{"head_dim": 64, "activation": "gelu", "norm": "layernorm", "qk_norm": false, "tie_embeddings": true, "parallel_block": false, "init_std_qkv": 0.0395, "lr_mult_o": 0.714, "grad_clip": 1.0, "decay_shape": "linear", "seq_len": 512, "train_tokens": 139300000, "steps": 8503}
Each number is 128 + 24 x the weight over its row's rms, rounded and kept within 0 to 255. Layers, rows and columns count from 0. Numbers have three digits each. The size before them is the row's rms in percent of the matrix's.

# layer 2 MLP up, 320x160, rms 0.0878, rows 93-179, columns 80-159
080:094121126149182133124127159124129112139154152121126168094193147099072096134111173153135116092135094142110131119161149131113125099141085130144111144123113124126158127075132123125114087094123116131124123191185126078136171072102123131139099133
105:164134108151122132155116126117075144097134133101141128109106123128135123130118110139143088103141137111132113104097151127096120121124138109092122109079113114106077125106155110136120131137146107134119125119127196109138174142092123132139110095
082:148136166125132143133106129106125134153126125130140089134118138122085082110153117128091129145164138127083124132171144139093149135098096112142119111150097140147113133124171113163117037125147125107121117121170146116137113089126172137103148160
078:112132155123080090105131124103068106128128147104075047148162110118112111101101122150134112153161049131091119133134126145127137131135139100107127135121156182115150141119125210092129142118101120126156157138148161154162137108139157127118109093
121:110130100158097131086132142111089114118127122132147124123155109091128120126128084125120104135199092119120116130124138119078118127133122100086131136087110173129163138101161130165143133079138099110162173119108146127135170122089173125131115102
091:131099127088138127137103086108173079124139067088153151161164123104128124108102135185134114100125140160083140118163133151117144135161140112105140158125110129153155151101147118113092094154096106133167141127151168137119123109129123140151123149
041:139157186115119138092124126137126113105166116142145182119136121123140118136123120131108111116117092133114120139125150167109173141080144163120115121117097115130101132114118134139152146093134103138131138142162163184103120113089154136145132143
098:173140195120168087134160101053122140135172196152139129126135093175117124150107076093154120121122104098145097105116130105140123146131121133100121111112153146110156071150139142138129140129146129154128167118123159154130152151104130153125148137
138:137143171089111120143098130149077160098122178131139138155110117106116099209128145134166119119147133145094105122140146118116136155133124098105129165129138158093098077112134153129137107095132132136108144136174160128137120076147137132160188131
112:112161145163138129160125096125089158109138126134148132159125159137110110136114140115115120149147092143133107153132088142128147168123143110144120093139148130154132124171127108187115127106125118111103118160130102155132089144085119120163099155
097:118127110127139087103129122095125108140133156124117119126152081073154109146113138138172093111138121136163130115146120116103108100124076075102125119128088142097144103131155169142157135142145121164129133137159136138134123142101136133120147124
087:115130121151106140130138089126148123138155115106130114107154114152125120177075073124135138101123117136106084152094105164095125206127121120103121090115095127125105099124142108147131131115138146136149155152126129103139135111111162141104122155
103:178119108132115101137127099086121150158142155110181135091172079166106119101123147124153101133114086139110132089138141127131133131125116156108129128102128137149152148113119144134147100173086109150130068113124172149121176138098134102130119104
109:148173159105074124155129119126087171095133122144119093118109116161101098125138120133148109140171105165105146119139152125107146148136138093098134118111109122110111081105132166125147122094134126170098111157160133134118171118128143110127158079
070:137143125131112095116069123103128156141142109138125078151120098142128132143108080116143107133127095136111136129126127121099129127059129114108138123123123146117119141177190146164144090135135106105140192128090121159147122140129169125143145142
104:122093099102116142118150125113072147126141131117123147092144080113129123105134100117137120130176108129146132116139173143111126112130111116100132134120128166073134142110173159150139118117121120117107114106129173159145139139107145120127073139
093:199164176142113084118132151138108133122136142160122138082123121135102107136151129123121124151111129100122149150116114098139149116161121130128136130131181123128108125132124138119088112074113106138085085163137117174153164142134133139146149081
122:181167110152132107132134146143119160123093118091152132162141111122114114116148112150092082131137159127130142125125137133139110128141135141106097095149095158113110127115120129137129126150141100149096119097129173116159198146103152113127148086
108:107158130115144089135126150120122125105098161123093118113101112160100111077126134127122120179136114159130113131139097122146180120129065109122129118140128135153095087127128141111208122124114139135077108140133149108170143138131137155155150141
133:164167127142125108117129142124110136143164157142127155108121094064103077133167136148152110121170116106088123134131162101121128107138109147157129145112102146106101086100121171123126117107099122137099120139159158123168134161144152123155160101
123:139192162116089109127092084110100149122129145107112102153133119129097111135102104168147135125135106143108116145127139113092149166131122105095102115106112147127112107098163137146124071099097107125122173174177128178186145102069147156144126129
128:157136128151136138172129103094131153114133111091132127113143128158125108112136088093159125137185078159113136150176122122156190120146128095110128129159087085149132123109146175107173122115075119104099135129174108130148143081165119149137110197
085:125165113168130141139142140120154147162100169140106149140113096100089135072101150189168085094124106145066147148121123109160110114133142131166122132113125135148147088117136149139096110102154139176155137081129139139115122138113156154120111122
075:108142101106132106115109083147119118103146142145153150109142123161150097145137157123131142103144148101144107156168146096116157153162070188082151144131088101127131128092159105174138110118096116116113117141184111107117189078110136137087127148
102:109152119143144153169101148102122097141180127110126118101133099152111130116129135150102122127125122169129118092109119142137111135125118124166141122113155149171087077142128150146152125094125070123095140129136133118136163117084136124139178105
090:082126109112122097126119131080151173153115172148110118119109149109072117139121111164129113156129117084133144123113154093155170087133079138161130128150127136100125140098121154110114099117141105146158099167154151141134108110108150124146153156
111:112126145136093138150098117136099108130121125097118147122105153151116123128104117152177110135176095122091140144103133104112157122137152155107141153124133139140158141077191144153114113103104120122141119146130148137130121099120130110112105108
088:163147123132144109137084104132115137157133086119137118128126129129068118125150123106145103150150112101110087183144108124118120140120112123128131130146114103123133131143172099187095074103100119136114177113157132178135157123055134124128115129
092:133134120137127092179118104135113150122180126083131112152159125144114115165128133136143089128159121118157083077147113113110126175123140097099125141104127126116127137100169140116123130159110089129131119130125081120160111104116125137121162134
089:128160109152106048141112087158115173113159167111162141139142117129103089163115110122130077144154119117126087112108124115100117147119123119118127101144089166099102122153152139184164104142124099119084142125151135141142136141110149123141150161
129:126181130110118136152142123104090138148161140125116113158154140106071074109157124097090118137174127101092163090153152099106140108134117128127123128164143166124090102121136177131127093094117112121113116143126159144172135125127137151115125103
102:114118102116090106159127137144106092112156157091154124106168130132128127126160141097159096094146118141127107130142125131113119116125116095128164114147108130096136082141163114178148106114152108117135103161140130086149113111107153106174114098
113:139138149130153092140116126147143164126118132069176141150124106146134122083137106133118125137161137116123131135141082124137152107126159114112114136089131133152136093104153200115152127120115102111113127153149109142150142076122135179087108137
098:147112145123136113100133110152132134151161111162151141114143080136118127147124117142175150129116141105137117180139114123134093077165059127135122106201149120075140157147146169150168102119049113143133124120145136125135131093150142112137126127
099:111130123177084090114111097094111137120147147105177118131168123119115116112102142137136108094143117142149099093114175104109075137140125136121128151126127122130154170129156112143164138138105112103105158140132150144140138126056138144175138114
075:135184116167096103123121138121117140126109160147125137102120149139060105140090113131156174160113117157081139114125128156135161137135145127165123092139150108152110078112125106113148104050128091151150131156140096147129127132089129155157126106
106:120148139129163134122107113141090108133158173133157122115146097134134127143119164122108107110136107122120111107124075151130114115116139071127154159128120083129127124155103168131137113099130126095089160136162119123149139124145162147119149109
087:138146131105124130134125078112117136128172148147138114154136079144098094117143136154166070126131151118105118127146172123105138105148132166129103134116135133096155071141140164150119084100132126157097129101118127163143166144086157170177127107
108:127131128114140148124141107104155149121144107174147126163127126114139107141137116117107093106179077132114136130181124159101171108125129144107110126120095118170178167113170143147140122081129081106155143123131100166133143142108142189138124128
110:119131125121157106128117069145125129144154158154165140095125055118126096113135111130141099142150124095141113151138110096167116133120071133080146155142157134110115110127160161178139080138135136124123155129153123171150144106117155107145156147
087:162150104155151117130126139142100194095114157074126141150132110154128099153145125157149131162165086104133090142156156081134139111144118116109105127111113112095164086152147141143116148129109097140089110110143100142113149151100110102175146138
095:141159109139088115129133135119158165117139114130094133146138090155114131150142105118142155166144090154100113103131144149101139159146122118126104092125105121127173103082151182123152127080055098125153147135128148148174133141113131150099140143
087:120200148150160125132118090132096140084118152146162155101135164144053103130144142169118118114106149118147116150146139107098130142145137176123153168121127152132130118105096093128102101123153107137121103100146117128129161134139145161135137130
106:123170151139120138143091125115094148116150111143119105160134136132123085096170126131066085198175168116159136114145122130109131131137148112133127111142127123140118132148126179163164144129162050123079092096130132158142135133147111133154130097
117:170179107136093110149123155107133139141145156083170129122118137111104120149090159121162118140138097143074124116161120146114133120134118123099133116153116127130101081112113161114134096111116127150121142148142133155164125090163134180131174104
106:153180156127140112115128103130075134138144124131095116136140104096093096124154132133113118134135116131099104135135118111118157143144107130128098114137136125133106127147161131161098052118137118094105112165164113150214147124086146134126156122
101:138130135135118121176109103093140135106162132121106077119162080168141119090092122144116094128136101127138117137119105101138103200126118117112156077139182145148122100146151180123130136114149135137123152145130125186168163105136142118129128135
110:171124096119123123105152118089133127136136120113123125106148159109065119116147154110137084168126131116099111134151129163108135114111099128105089124177136186128140137093102143108153084124181132152120097112132104136132156150078142140104137139
107:154128123110131082089124111102142175150132113128208139161156113125122107127075129160129073146147115093089114134111147144100141136127110159074119093127087151101118161120134163143089132147122130118142132138139135137126140143118160151104107099
090:159143151164138128137137121069119155105149094141145104121138078100126103114140104117120109114163115132163105110113142133096110111140146089133076109076158105134122106135147183112115143103143125146124100131131117171153138151114159176169154091
084:133145102143099098122111057151136162128154165166158140162121109115124065142097103116140085138157133109114065118116121132134122132117133145140096123150146135097116108141168107174160114129122110108083089128100120138116141078096138111144141145
117:148128076130130124124092088174092147076118152128158146098137122154134123159082138151148091103125109146097123152122162110126139132128087110115151122172090115115100137105151101155158109083106135127141123131148152144145170086122139154140118115
089:120145112108137092109111133132150127124134104151105137101116093112137122123146093129126132154123114152131137148085086165103102159125112117145080101140101143109100080108127103136141133098173098137130136129172114131141164109110152135116143148
105:152176145126080125132142126129080123143151136144164108127129121119103103150139143147151098135153095126106171118104134098146159113148136118107117118113162098117126138139116151127153091100123158167111087161188157141122136156149120094144166096
089:132141165103137154174099115201103117104161123126096143141084109099135103094159158171108107162144142083155155128095128133153134138115121115147108139156113137103076108136135151133135133143159122121088148111142121093119138153106135120121122121
084:139165116151114123138064134166137184118136131093171119112154118147135116080133086145129127137144129161102136129088151107113112131115121148175120162130138127135138124137132126128135147113093097117139142129143148118127153122115138133102123134
091:170127099120140085165126138143090183080129155115151163121137144102123124151096132151124122136109162102105085199121158126120137085120095147100116128145115147120074111139103124132122116111162096131095114110139101160131102117121141181126157142
093:145123102100099126190159133125107135103167097165055117128115111112125128088136133130125123143155098127142078134141121156104126118120134120159114144178137130151080119143126178131155119039137135135140107096148108158136138119125158182111097150
102:171171125154110091085122127119101154095106135134150125143147102129098084120125162168101090160132137142135119130162156149130148134109093117122103112112130155136129142167111170159149105127168117139060101142127131152153174173077156138164161098
122:139162126096132136186100091156077158092157153128148129116094100141106106144108164153113105124107152120115152138161127094129150165129107144124156158165112133146078105148150116133146106120105143142107153092175161101119127130129138106150164126
089:140193108128150158135096081130150146124176113189109165080119147136089115134127151119142123120124111145107120138119145152148163139115128136167148114102131088164136088134141094146145108120115108120134125151124128146107090154124134134103118125
093:167137157130113122190115125110062154086152147097106076110107122133108126133142119105127120156097112089126148128112145118130129144132128071145116131124120144129130108144147131135153121133102110157105154125154173144141125135130115162133155094
107:137139176132161140164111090096107076141173167125166141156134128105128113119096115174180113104114166107128120141104135141147117115123093162119131138119137128141111129118132113121123120165144113142130155131108168103119110147108145125175115089
091:100153118166128087126128094141125132132160135136170144151139129119142106120078116141154077109163100107134095137086144088141115121129112130103120136122146149121137137149175111175143118133125106109092140145092094117119164122061149121134112142
111:110128143113104090119127083129115130114097192115147129139117107125097120162101136111170143092155131143147162135117123124145159153143093145122118150146117121085144139096128147093125097128083130135136128110124136159153147100130160122163146143
101:173194151134146120146116095116120154115139137127107107127134147139079101102122137121131130104121110162103101118168105115089136165136087125151139101111088153154120104137121107117141050119121141130125160146158147132162152112128150126147143132
086:137138102156128129104115091147116117128136102127150138154146121133120116136101130115146098136163131086116052121118146110106128146114134144110095104161141146099103149144163106203143127121158118109101125117117135134151176117029134155108095132
089:158138143144149119118090077143099102134146128101137138120117140152084130156149102114155107149147128095082097135153117157113140137107109152117106124134090147068100146150161130202133074117094123119128129111148163143158127139109125127133112145
106:134181156120111150158112107154111178132165109173120118150114088121126081134155121140113094159180109117144114133140123126135111162118128110134091145129147110142080124168120164141083127101161149139088148133136099146131135136138122163130158129
120:082148155161114124165134107111165184107156159143115125111119120133104119094127125150143088154119137161163114099110096106127138141124105151149104087111143129164099131152153146125095114129158128141103115144126104197190128116113170131164141143
115:105143124131133141131096117083112154148117144114141136128146128180071132172097160157119136106126134131132119111133167125103089174121145143125108148166178134148130151131129131138123110102128100121114124127125107153115165143112120141093142118
094:100141111123094106096146094126145141125110147138136141155120107138118145093120117145152130152116130154089159141101164148133139134136143143102138112101102137114137090087181132125145110102095109176131131122107173162122130131128147126151130130
088:177142089152104123163146115112096207103147141126162148123113113125128117129107102123131096148160135124125072146123105092103126122126155148087110130064106122047123088144137158155145127112127093098133126113119156112122125112133151142128085107
113:135121121126129119166130107116134154137158077155142136124161129118127112108130150141115063101146137116123089215118136171137114123133114098079106122148130131125120150140148142124144115131119092155128142131139102103085145138090118135142141101
083:123147104090126121133111141076136155129172163179111138123135158147089126173109147124114102158127078163122141110119169139162155125125085101168098109179149107116143084133121152119158107104091097132090157137120098129112140128098132167133150165
083:109193125149141091099141123146155119128141128133101154136166128122076084105116120166118129110116113126119107158120130114092140129136070114119128124139106153116139132134131118123122054128119114117119146174186103116125155090113156159130157156
106:105135138171092098131127130128130140113134138097143132144146129090129115133118093121130083110169123161130167160103133096114130120130139103111149173077104172130149120108127129170143133074110050107163159125136151120132110115089102122164105107
124:131163142191110120133132130075113127124118127107118102162101108140115112101143093108137085114147117109147135116104145077140087158127121151101082122089120141111092130098134154125097131138178121129100141139144157123153113152141117158148184109
096:170149151083082115103126121102111147130123169113141120128127089072133114126125119144137135168166093106122113140133136159125121106126117112094133171175142132102103117121133187125139119107101126128097129123112131135152143135121138135151135098
120:165201117141086125153125119144090159125101154141162136105097123126110110127166125149121110162120143097120136144145150123108104140126153150139095142127133123101085108135106126150107108102115122136058091123154138134151136135141130148137153113
087:111157110133083083132118131111111108126167132125135109125155118114052069114121114164103105151153121109146108146153146150102111146108098136114134136146113150104090128163135134139158086094108086119102145151144123137159130129083125149142135131
111:106132155122096146119086075113101138098143105161110125091136132145124128160149143119096146095127120168176130132138121153098144125117107088122178113143152163106093141147141111197150117119164136132147113164122114132125147129130114110194113115
119:172143166119165131120140108124075130128154128137151142144130103145123110147148129120113109151172125111133087120124096145149146124132143113093109126127155090099095100141125173124095111112113122126075131121129143159154124119109138101126186123
089:123154131129141110134098111108138148082129127173176119171133151127116115152103141147099107128116100184143110109114082093131134169127137096145163078117117120162136142144177122130110115090159103128097116166142106168138152133113122143179186112
088:107116156113072126076150112131098114122126117105123125126152126119141123152130082113165157111186074132128118171161112130080126073148140109109132140133145136113179132109119149133154126107103112125160153153144144143155078107103152148124111126
062:134122123137121096131112124122133149157133125114142123125082123139118130148123100128140097152115119125110142126119122133113122112000131121116134121135134149111132124160159126148143104148141138123119145117082121152143115164138148102146150147
105:158144138114144135159094107191108140115115146128141117091093092148122124091129186161115123152094167113140144136116121102133151161116134140112128163165103126139090111161143138138114110149149135147089122130161104120126134141135134120090140142
# layer 2 MLP down (transposed), 320x160, rms 0.0577, rows 93-178, columns 80-159
085:147118078129107146150130141159141092135145166123134109067133179143121123125153164118132137119168138119148173126142112143103124151181099122147132182173081144104130116112099123134132129137134125102141149114127114109155141123081146119123129134
101:114104107137101152119147155134140119168140103110093113161140139092144136153149178150134110118119142157125103123143139137137096090129125118125070161117118135158132118098114150112097135155094128134133117150103097121123148108164152121144175096
073:129118123170128174149136167152098145122157146146092112114134111103160149128148149107132155136140118137152142103095149135101127146172103087124089125089097160142140105118115132141121112093120139133174118176170077115101172141114084132126142141
083:159135164089148143142171135131107164110145143094103132150101119118146129133141123106134112105122061118144110161151153120098133120129161134082163138135136129093109132163143131135114119099145098114085134131131119153118091099161149135124100144
130:100151097172135145173132107134122131138173122130166141110128104136110105101132108104157135156136104178158056119114125148150100140127135133175090102159144128115104174132145103133167132117138151138129143129100193106122129157106110137126107144
101:122129095111130089164110159117130161104115129131123158109088075093164088109150181175142110105128173104142152103132126190112088164145124108110143165141103139115151101119104079126140108167127136124105158108102097127102129160104120114147153120
032:106088108118127116146141149141123135088087138113141101127103123160124145110131128141152094108130188144127114151147128091148099103140148144128121139150146137111161134096135108092151096146126162100115156124081137054133134167158135106129121130
082:132103111135123120135087168139114123098125120131126121130119135097141133177089140129099136118097094103086152146141141093124108123131134151095089182134112097134171143112123118126109108152130131166172136129119102143098115129148146117142147175
140:090130145077103118129113145087141130123150148105159110142131123139137099140150123079158140091151136099184072109133154133145098127134119102133140121100163145084145155125175116123120139154137148178142155153106134131094134170121155094146166146
089:113124128153129116118106179111149165149136105153098131115131069096125151083099166122112147134139105169124118111087106139143139130116137139142157121074167145136121140101126158121136096117147083120121108155130126129117139162112129129116153151
084:117134149147101116121108135155118160125118114138135111136131149149127113114139123130117128138116106116192105133112147133197088125125140094116118109110162151153137103096139172126096110140096099119100108129125148134143139148170110196098101111
086:135146130143115154143134143147174152159105123125094167148131168122121128113140140106122138136140140122121139129092080061175154109122156137104138140141149113100117124124100192118112105149141118153172160147096147085099130096155134095119153110
116:143116127090123144142110133162123145122093129115103107125136127138116149057116150123144131114114099114128133138145132106178104156133083123135102142083129161118111112149116151093141120168127134079129160118109143163128123093124098148142144155
131:158125103132161140126116135158141128123159165114131137143105201091127131129114176133131132110119131131072163123142105159098116110123094118124163146162145063127161068165124106113105138094066113116071124106114143120117123100151142118096144110
068:137139146105136162107148157124129147111157106089112169122125110100133141119116158082100172105107141138156085118116125140153131144184137121141112137112116084164108124102104114116095113102101132148121123152101119085119138111140107159113127091
130:101096128138117124118127130117162103150083129132138140105119086147144142087146115140121146089102124122198114108121160103130149143134128105156178065100103128125155090121133123126132107117105112134144146142123133146094158095170060163140139100
084:188118162116086103142129114150167124115177132097098139088130150184123143116085102157119141147148097116136114148097106112123167127120149140150138103148177131129096144105115150118146103173115070171120116125118107070129153102089107147159146121
115:150123106146131091101093135149145150104098164116194138146113153109164161143129087185112100125117145107144131136133145136128154100129148143076132140142097108140122162108101169127176140160124149107121135117141178105112174161114070129126135107
096:140120108168155117098117140152100098142147086138175130157145122150179143151143132085153091084125114121110059098152070121131105120136167142114136093119137106123150180136144140133164119092116107133121155163116110142096100087134152165097158175
129:153130140119102123142127135114121110116129120143152116137127172179112143117110090113158160084146141149125135130138157106124113138128131128118092114117095165130126165127139065152155117136111144124098140128126140115135109114114108132164138177
185:071148158094140138133101131081141141147154108168113097134117106116139121106109114154106121109119142110109140121144130108123149182098154140118129126169157131115114101119197116108098099136157126121139163170148115160111138101095139165142138109
115:157121128102146151121121120115122128128119148116181144158128126143093150128065115107137166109139145084134139120158142122092167140136107117155077119140160121175113115130132168134146127156133124149068133142139126176165131122134098105145114163
073:102119125128175141115195166157106122131159168105150112134092121148135179083146111150126112104143108112121140153134138094182111114127120101139102116108106122149131127132136109089114093130094111179159149068125125154086126142123153141103172138
084:117134115109154137166113107141154163156098163133127095111101089151117076130128119087189109112120168090148148111098145170115144142174121134152120127187122146127102099154125135149143151115095153159136160122110156082130121114119131130122103085
092:110124090154122146131135125153144099136119149134141154169112142137181135144125109152152140113121174131152131146115134131129141052135132132129117142084164107133121137121147136121127088131038154148123175124099166139072120090134134167139114095
106:123093101139187124112169115121169143115155134123116121090158106085149158151120125100123145136136134147069119125124081133091128133128140159137110164139096095120120148150177120094122123076137122133144190096075115123143140136120146149108132096
119:138155101128104127135120185111108097158144106125113139129106119143094142123095107093168155150112136118165151137125113167143148151128116133135140116161190132151101093125125100132110113160178118180139098151122135119123091130141124108132133131
065:148162134134121103104166113151102120102140134111090129126155163168151097130127134122155099136078072138141136171113144114092142106162139127127086085099127150126110123114104109145140085117118124165151135141122125156085129099121134187142162138
107:122129126115124083128120096139128072130162162141140134127131177105140105126165116120147168129097134124121123111146121140134151118125110137095158138118106140130138162142133078093138103112130152135113122125118073100122126159157136104109099153
079:162159116149061110102117137142099120067154158125128154100147135155082105115142115161142086103178119144132146140109151146125106109130138147131100106101120140089119125096106148125146113117085103156098135139128140146141144111140127116157140131
141:165121098132100142160144109133140144106166099120148162132142150168085132119101133133113191097122109138131067166113155159087144091132134125146144127116096088117114148133129136122143127078080143087095172136084120132108166135104099161166146120
092:144113107132110105141152116116127084148107174128146128113170132134153129127144152142124105120130155160129134114113102145135120145120162186128147113132129122070157123170138137178103114122134098106157109125121131115175129126165090089095144130
109:136105150099118118092121102143105108133126134150139126088108158133169131084122103130158123127112178114147125144144096115111157101133172144080161157128116128126134172154145147139131124157124162095115152136095048094099136147115106156128119129
110:153113106140115111130158107120133100112128131142121157090106138170087142136117115104164146110131142132145149139085108118135082091138119140159125142157058170122137104132109151151161111100123121146126150157118135145137135090169110103116145114
086:098119179135167119122178135106156135168104116149102128113094150140180141135134122106125121125137166157129109116102132132151139073131112099082132130128129152091164124140133139132090115143132102134132095117171131121097139168143105109126086092
067:132092115118109133119107119133129128125154146135113114089077124104181150168136127117124091104147156128146155169093096116142125154130139109124128137135091129092123133116169149109085073116135102154115153092156138104133159122095120115141151168
095:095153103118182119148142131145138123132142179103114115107076128107164136152119140109112132116143089135104092102138137134134119140138150101164150122120153114112138123118105132112146111117162125139140129147104110132157121153166152085126130173
110:093151109148143121113092128143122154102127148124179142088165103114143143116120103147147112116173085106155121133153141158118114152131093137116097102143091138126124136120117094098140144097129109113114154158126151156158137121177162163150098141
103:119094103137121151099146165154105123139139148126148152088156166095168119097107133134148153119090127123145165122140104166181165086130130140111140134128117120196152165097115126104140071151103103115140118134099082138131104108120125150112134131
070:107136105166097115116148147095117133107119158169153104119115135137174114125096131106102114143134083129127087143125148143115125115112108131162114110150113140148176113153127128150162125119089113135132097111125124185154059114136143142151099159
071:124157133126122150155132146145076159115126108113152126083127146173097121140145132120132127109103105135133160143131123140174146133109098152139108168125164123124150176092087102156125089160137145149153164143161183100134140159154126126109128106
087:121155123117149108158102132157126174143089132104129151077126108150146145172122151123151150119129140168140127093117128129083158116120128147109099116113129118139152101160127140097116104092154107152108102130114099113135140147105119136109134163
089:112071149134169160113096123120134124136099110100122133116127133119191135142111116144059142141164143115132111151100132178142148144138136143136123099125108142150110173140121080096145123097113123174113114083173130162156100119094111106152132165
105:114112102168180088173145117180107118162127096141108131156123154126060116118107116133171108143089135115153149096085098084173108101118126109171142127163141105113107148121090150103163105128150122146157120136099118105094095116158163140147145112
123:120095150110150123115125176071165087139144127108121113142113115138155140141168142090153160150127084126168085102122100124119134128127128067144161112141120124128122125148128143101112115150130155146163146104126145086110136095100085134066189121
113:149154134156170123125139142077147118101083101124146131145133116143101135114097141162111153154122106166125106158124124153157141132175113124183110096146078144153153089144166115143122090134131082135118143121146108094122133118090111179100150124
081:105133120107131131112131191144117134145140123108176102167150160179168172085145166130139152114108133103119125129158155078146165099127149075124076141092123141118141161093118142099108112124141152092149142131092131128131139097165167161116132151
088:130130131153128149122176152108083088156117121149116128099138099092084122155122163155124139142151122162135076137108124143142137157117136102142115122102121103110150097128108129105130110108094130154159131141128129115110118108116116149148166111
113:154121146126134171132115163124134140157131109106123119131091135114105108128135162098172168104105098155124142139142119130137143141125111098163124104145133146146123137138071139069154080084165145109130068127128103155102116113196166096124125126
070:114152139136080146096114151130149107133151122090119126191148096169087139131105151181110134099082137100120143120156156123148096068116109140109141121142133127152118147108115139127086111162141137110121137118178150145126155142147106131119109137
111:137147110094095166135121116144125159097167128118135131111130134129116104123122123104160139116146144124101085129147119101156130136124134152104129097105108119146062115127135163140138121083110150165134130139116153189109130110138133109134079122
119:134111115173143119109109105173122134108105155195134138124152113130093116147128145140152127127113077048132167119138103096107106133123131141128139136157165126131154165106148178153148113085131153122111118131107083117095113143150125129123137115
094:121132144120147153144102068096180084133112122098106189137130166185128147116143106123190157093155141132117134169144164103107129137127090128144119093094105133083144124108134167108117120141089150112104158135133081134115141136135114097158113107
130:195109174148136122120149153145126126123115119166129165099115170099134150160127149123156117111153149136102129149093100143126117096129140106089140158134131151094110152161102151140133135102134105110107097099136112103092110141165137144146133150
112:134172142142180128151142145123134136125088130095108112173117166138073110135136135147138147155108127157126140124149073123173125109127125155191129108136126119165138119154117120095129116112132147134137065146115142134127085115140133109116186158
064:119152132142116126139113155068151113164087133151135137140126100134167182102140140112100114140124132139135097123124107171141138129115134136128123091107136120134094143146119160105122091143130150127162117162121157103146124188131098112120140130
071:113133155134136155104138175146130139160123084142097119136116162123144100136161126118118149112133099073097136119118169107157134148131139161129147115124137116178107156104056132103161089108121099137165124124106143120079117094113150185129165138
086:126125151110141154152140135109133126118142116081090150138169114146097106116095140114141129089129113136123166136165135136114169117126145092151130125143105120131120103177105071091116107107142124167134099135110130110145138159150163140139137150
090:104140121177156097162145172126125085128155114121123128111128125139129127101097140146132060084190101140127123150105153185170133128124140145151104104114120114133199097132126147111170111126136106147093139163133123133124140147108123141146125147
135:112110189173107094083134149125125139144114111093108138112155142158155128113155120146118173152115092151168129135103133141113169141128115129144121106126115143134194148098141101080132129121154101112134126148150098116126105076128116143114117163
092:118097150140112129149149098096133169152152120100150144163083133141119075088128090136134140089118136137112169140106099142130138110127134151138161077136125136162126101119111081102192093135146149144151104120137143145170079136129108112135167134
086:103132108100089148109134142078171157144114132096110126156142165146117142133087117108090114117125133123181146063148116097137127147134103157103189150156109095155151120118139149159151117125105162123130132148100084117124101153132100116133111133
098:110147133137163145131091142138157113111123123101135116126133080111153107153109135167117118130125158172147147147091140147111147103135092125175033153113129124137121131110104076112107122102144101163141146127121124152126166158153099121090142137
095:107135116112109107167119098141113163101166143141173142096149135142120082148136110122126077090171123126127105099150159137151105138123119150110113097133106113134118128119129109153153116134068100162116137130103139153098144132136133108138129137
100:124119156160161126121094131164136070158134143161104152112125108118111132080182134139128140143099144155083171096132101110098105142133108134147112150136104131121169116149104081150111104132080156147163197134110118126086120089161106124110152088
116:108089148146182097135092114156141069150072132138117133151122145116131102137102129135109186151097111167101116130128120096157133168158134141128095110094101122121113143150143125143132144119095125129146115127154094089116139082166116116105157139
093:142132114137063164140111126140118133103193144132155126125159142129145101128106114119145121113174104112112080088116136131148097140126147153102134095098132110127103142119122148152173137104129151161136144116116144161096139123157117117151102119
057:123134110142096138120104126133108138072142160135089176122129161141131079135131126122156109165161134146148091112080143140158142111149115099097101125123127120118126131130103137143144095144140148188130134137165153157102137117101125102149149130
123:151094112109145144172119144132075152108103123127118117098084120133113140101124138161145155129125133155113108170117129131121128110133115145150057144124104150111093138146110163139132121124072109114143134131135159099132111098142139091135121105
101:123154146131135116070132131144100096139146144123147126106166141161152117090128114120140093117091104132126115134182143118130109083136131150140082122149108145116112095134135089156145127130133069150183143123156130168206146072157119102119124130
112:087133146126122118112128136176159134101134114154095130109155116078192153110133119117111132134156083166157153113135142143166150108116101154158110095079188147128108108136109139125118120108119119126098162103158149133132172111115172146117146161
100:095126166138144156143120148137137167152122122138154118176166121149133174130111117129136139184142104104150122167109153120090164138122124139118108106093109136129127141129106090139124117142121129144126101109109126139054112139091131108084128103
074:100131112167097112152125142126079123122187154153167138144122133122109123154095141112096100127145084133128134143124124101125123127127169146133146086122101142125194138146125156116138111135115107163114091117147145107069146105134155123145169096
114:170091108105117133144135140113168103122142103167147144128117151107098110112072125175173133106117138116120157189162134169126119126125161112112111127134149169138111102154092126150109130127137101144166126109109149128103115175101062148107112150
077:123139120127099107129127168142134139090171174147114120128107129095114127138066150147083098120132130123146117140174145135144091148124146144128112158112139079118142140141140128144115082091112126165170102105115133161124083165168127114166118113
103:090108139132110138130132104148204102137120153143089117110154132139146141148135139104089117138164105145126141120072127153144162175170134124128089144147104116115118133110108133112134172081098101163114114116172129111112122130165097151120109150
087:141158118092101154133110158136151153109145116135154122082139140154114101124156115111105111143110132134137101132108173187118136148129103079116120053113183114126115122138134109124156141172120116165107174139104151151134136139108115136147131100
104:112125116175124174108126133127105081128091126126116134172138115148153129096127159141116134085092149171121119070123129140173124061121116131101128105127119142132108101086117135146055099175131126135129160143136134154140132161142087119156141111
084:143143120116127124117096144108120114113099114131151129092083175161140098149115125120123134106122102099103147137149165137121136125135156126133146136089148133177155127148125094114117122162076135132131173195149120141105121103141117099158146163
135:102126121138156104157106086171116124081128133169125128109136149118139132132106140146130121143098134169121115118132084136174112103139149125139109142134161126119096139153156094113155131180086131130097159127120132103094163134092143100168098143
081:105141117152107083155113129130087137096147151088146137112152080119148122118148132144175057134142074132158113133076136129118129118159131148118100113144121138123159128102136135122157119112090119154129145130149142153135154117133134162176145148
114:132107096119104161135132129154145141132122117108129105060138150115148144113111125100151099149161103157191087087142140142145104132129133088146118148108074139148125141146145173138151127146129123154090153133133140114125113117160114113133131107
124:101149103140134124154147127087096137169132124096136153130128150198110080160118131114111110116172116129155120113128130092147115132126135121091131137126120135062113170119142109120161121151158133130102153103116123099097101108118120113130146161
078:186076145135136127116151135117146136111103128113163138171099063116155125097128136114174172151149118107121158095089142131121145108120159106129112144083137144140115136091135150128085096125121116122162140110103094118154177159148119141096092111
085:172137119137133147129122164112091133116117109115124111142095157056141129138153137145151136061143135137137123139128119102092134132116114133128145105126176149131120175145118130115137104123134125137142162115080136130138127121116071132120070160
067:114132149106136165121180130154147105105124120138125145133126128121118144111121185130129181121132164131130108132136133110147146131149143132150130124127155120140127109100128144100097178106128107162116099121143125082118156129129129138115112092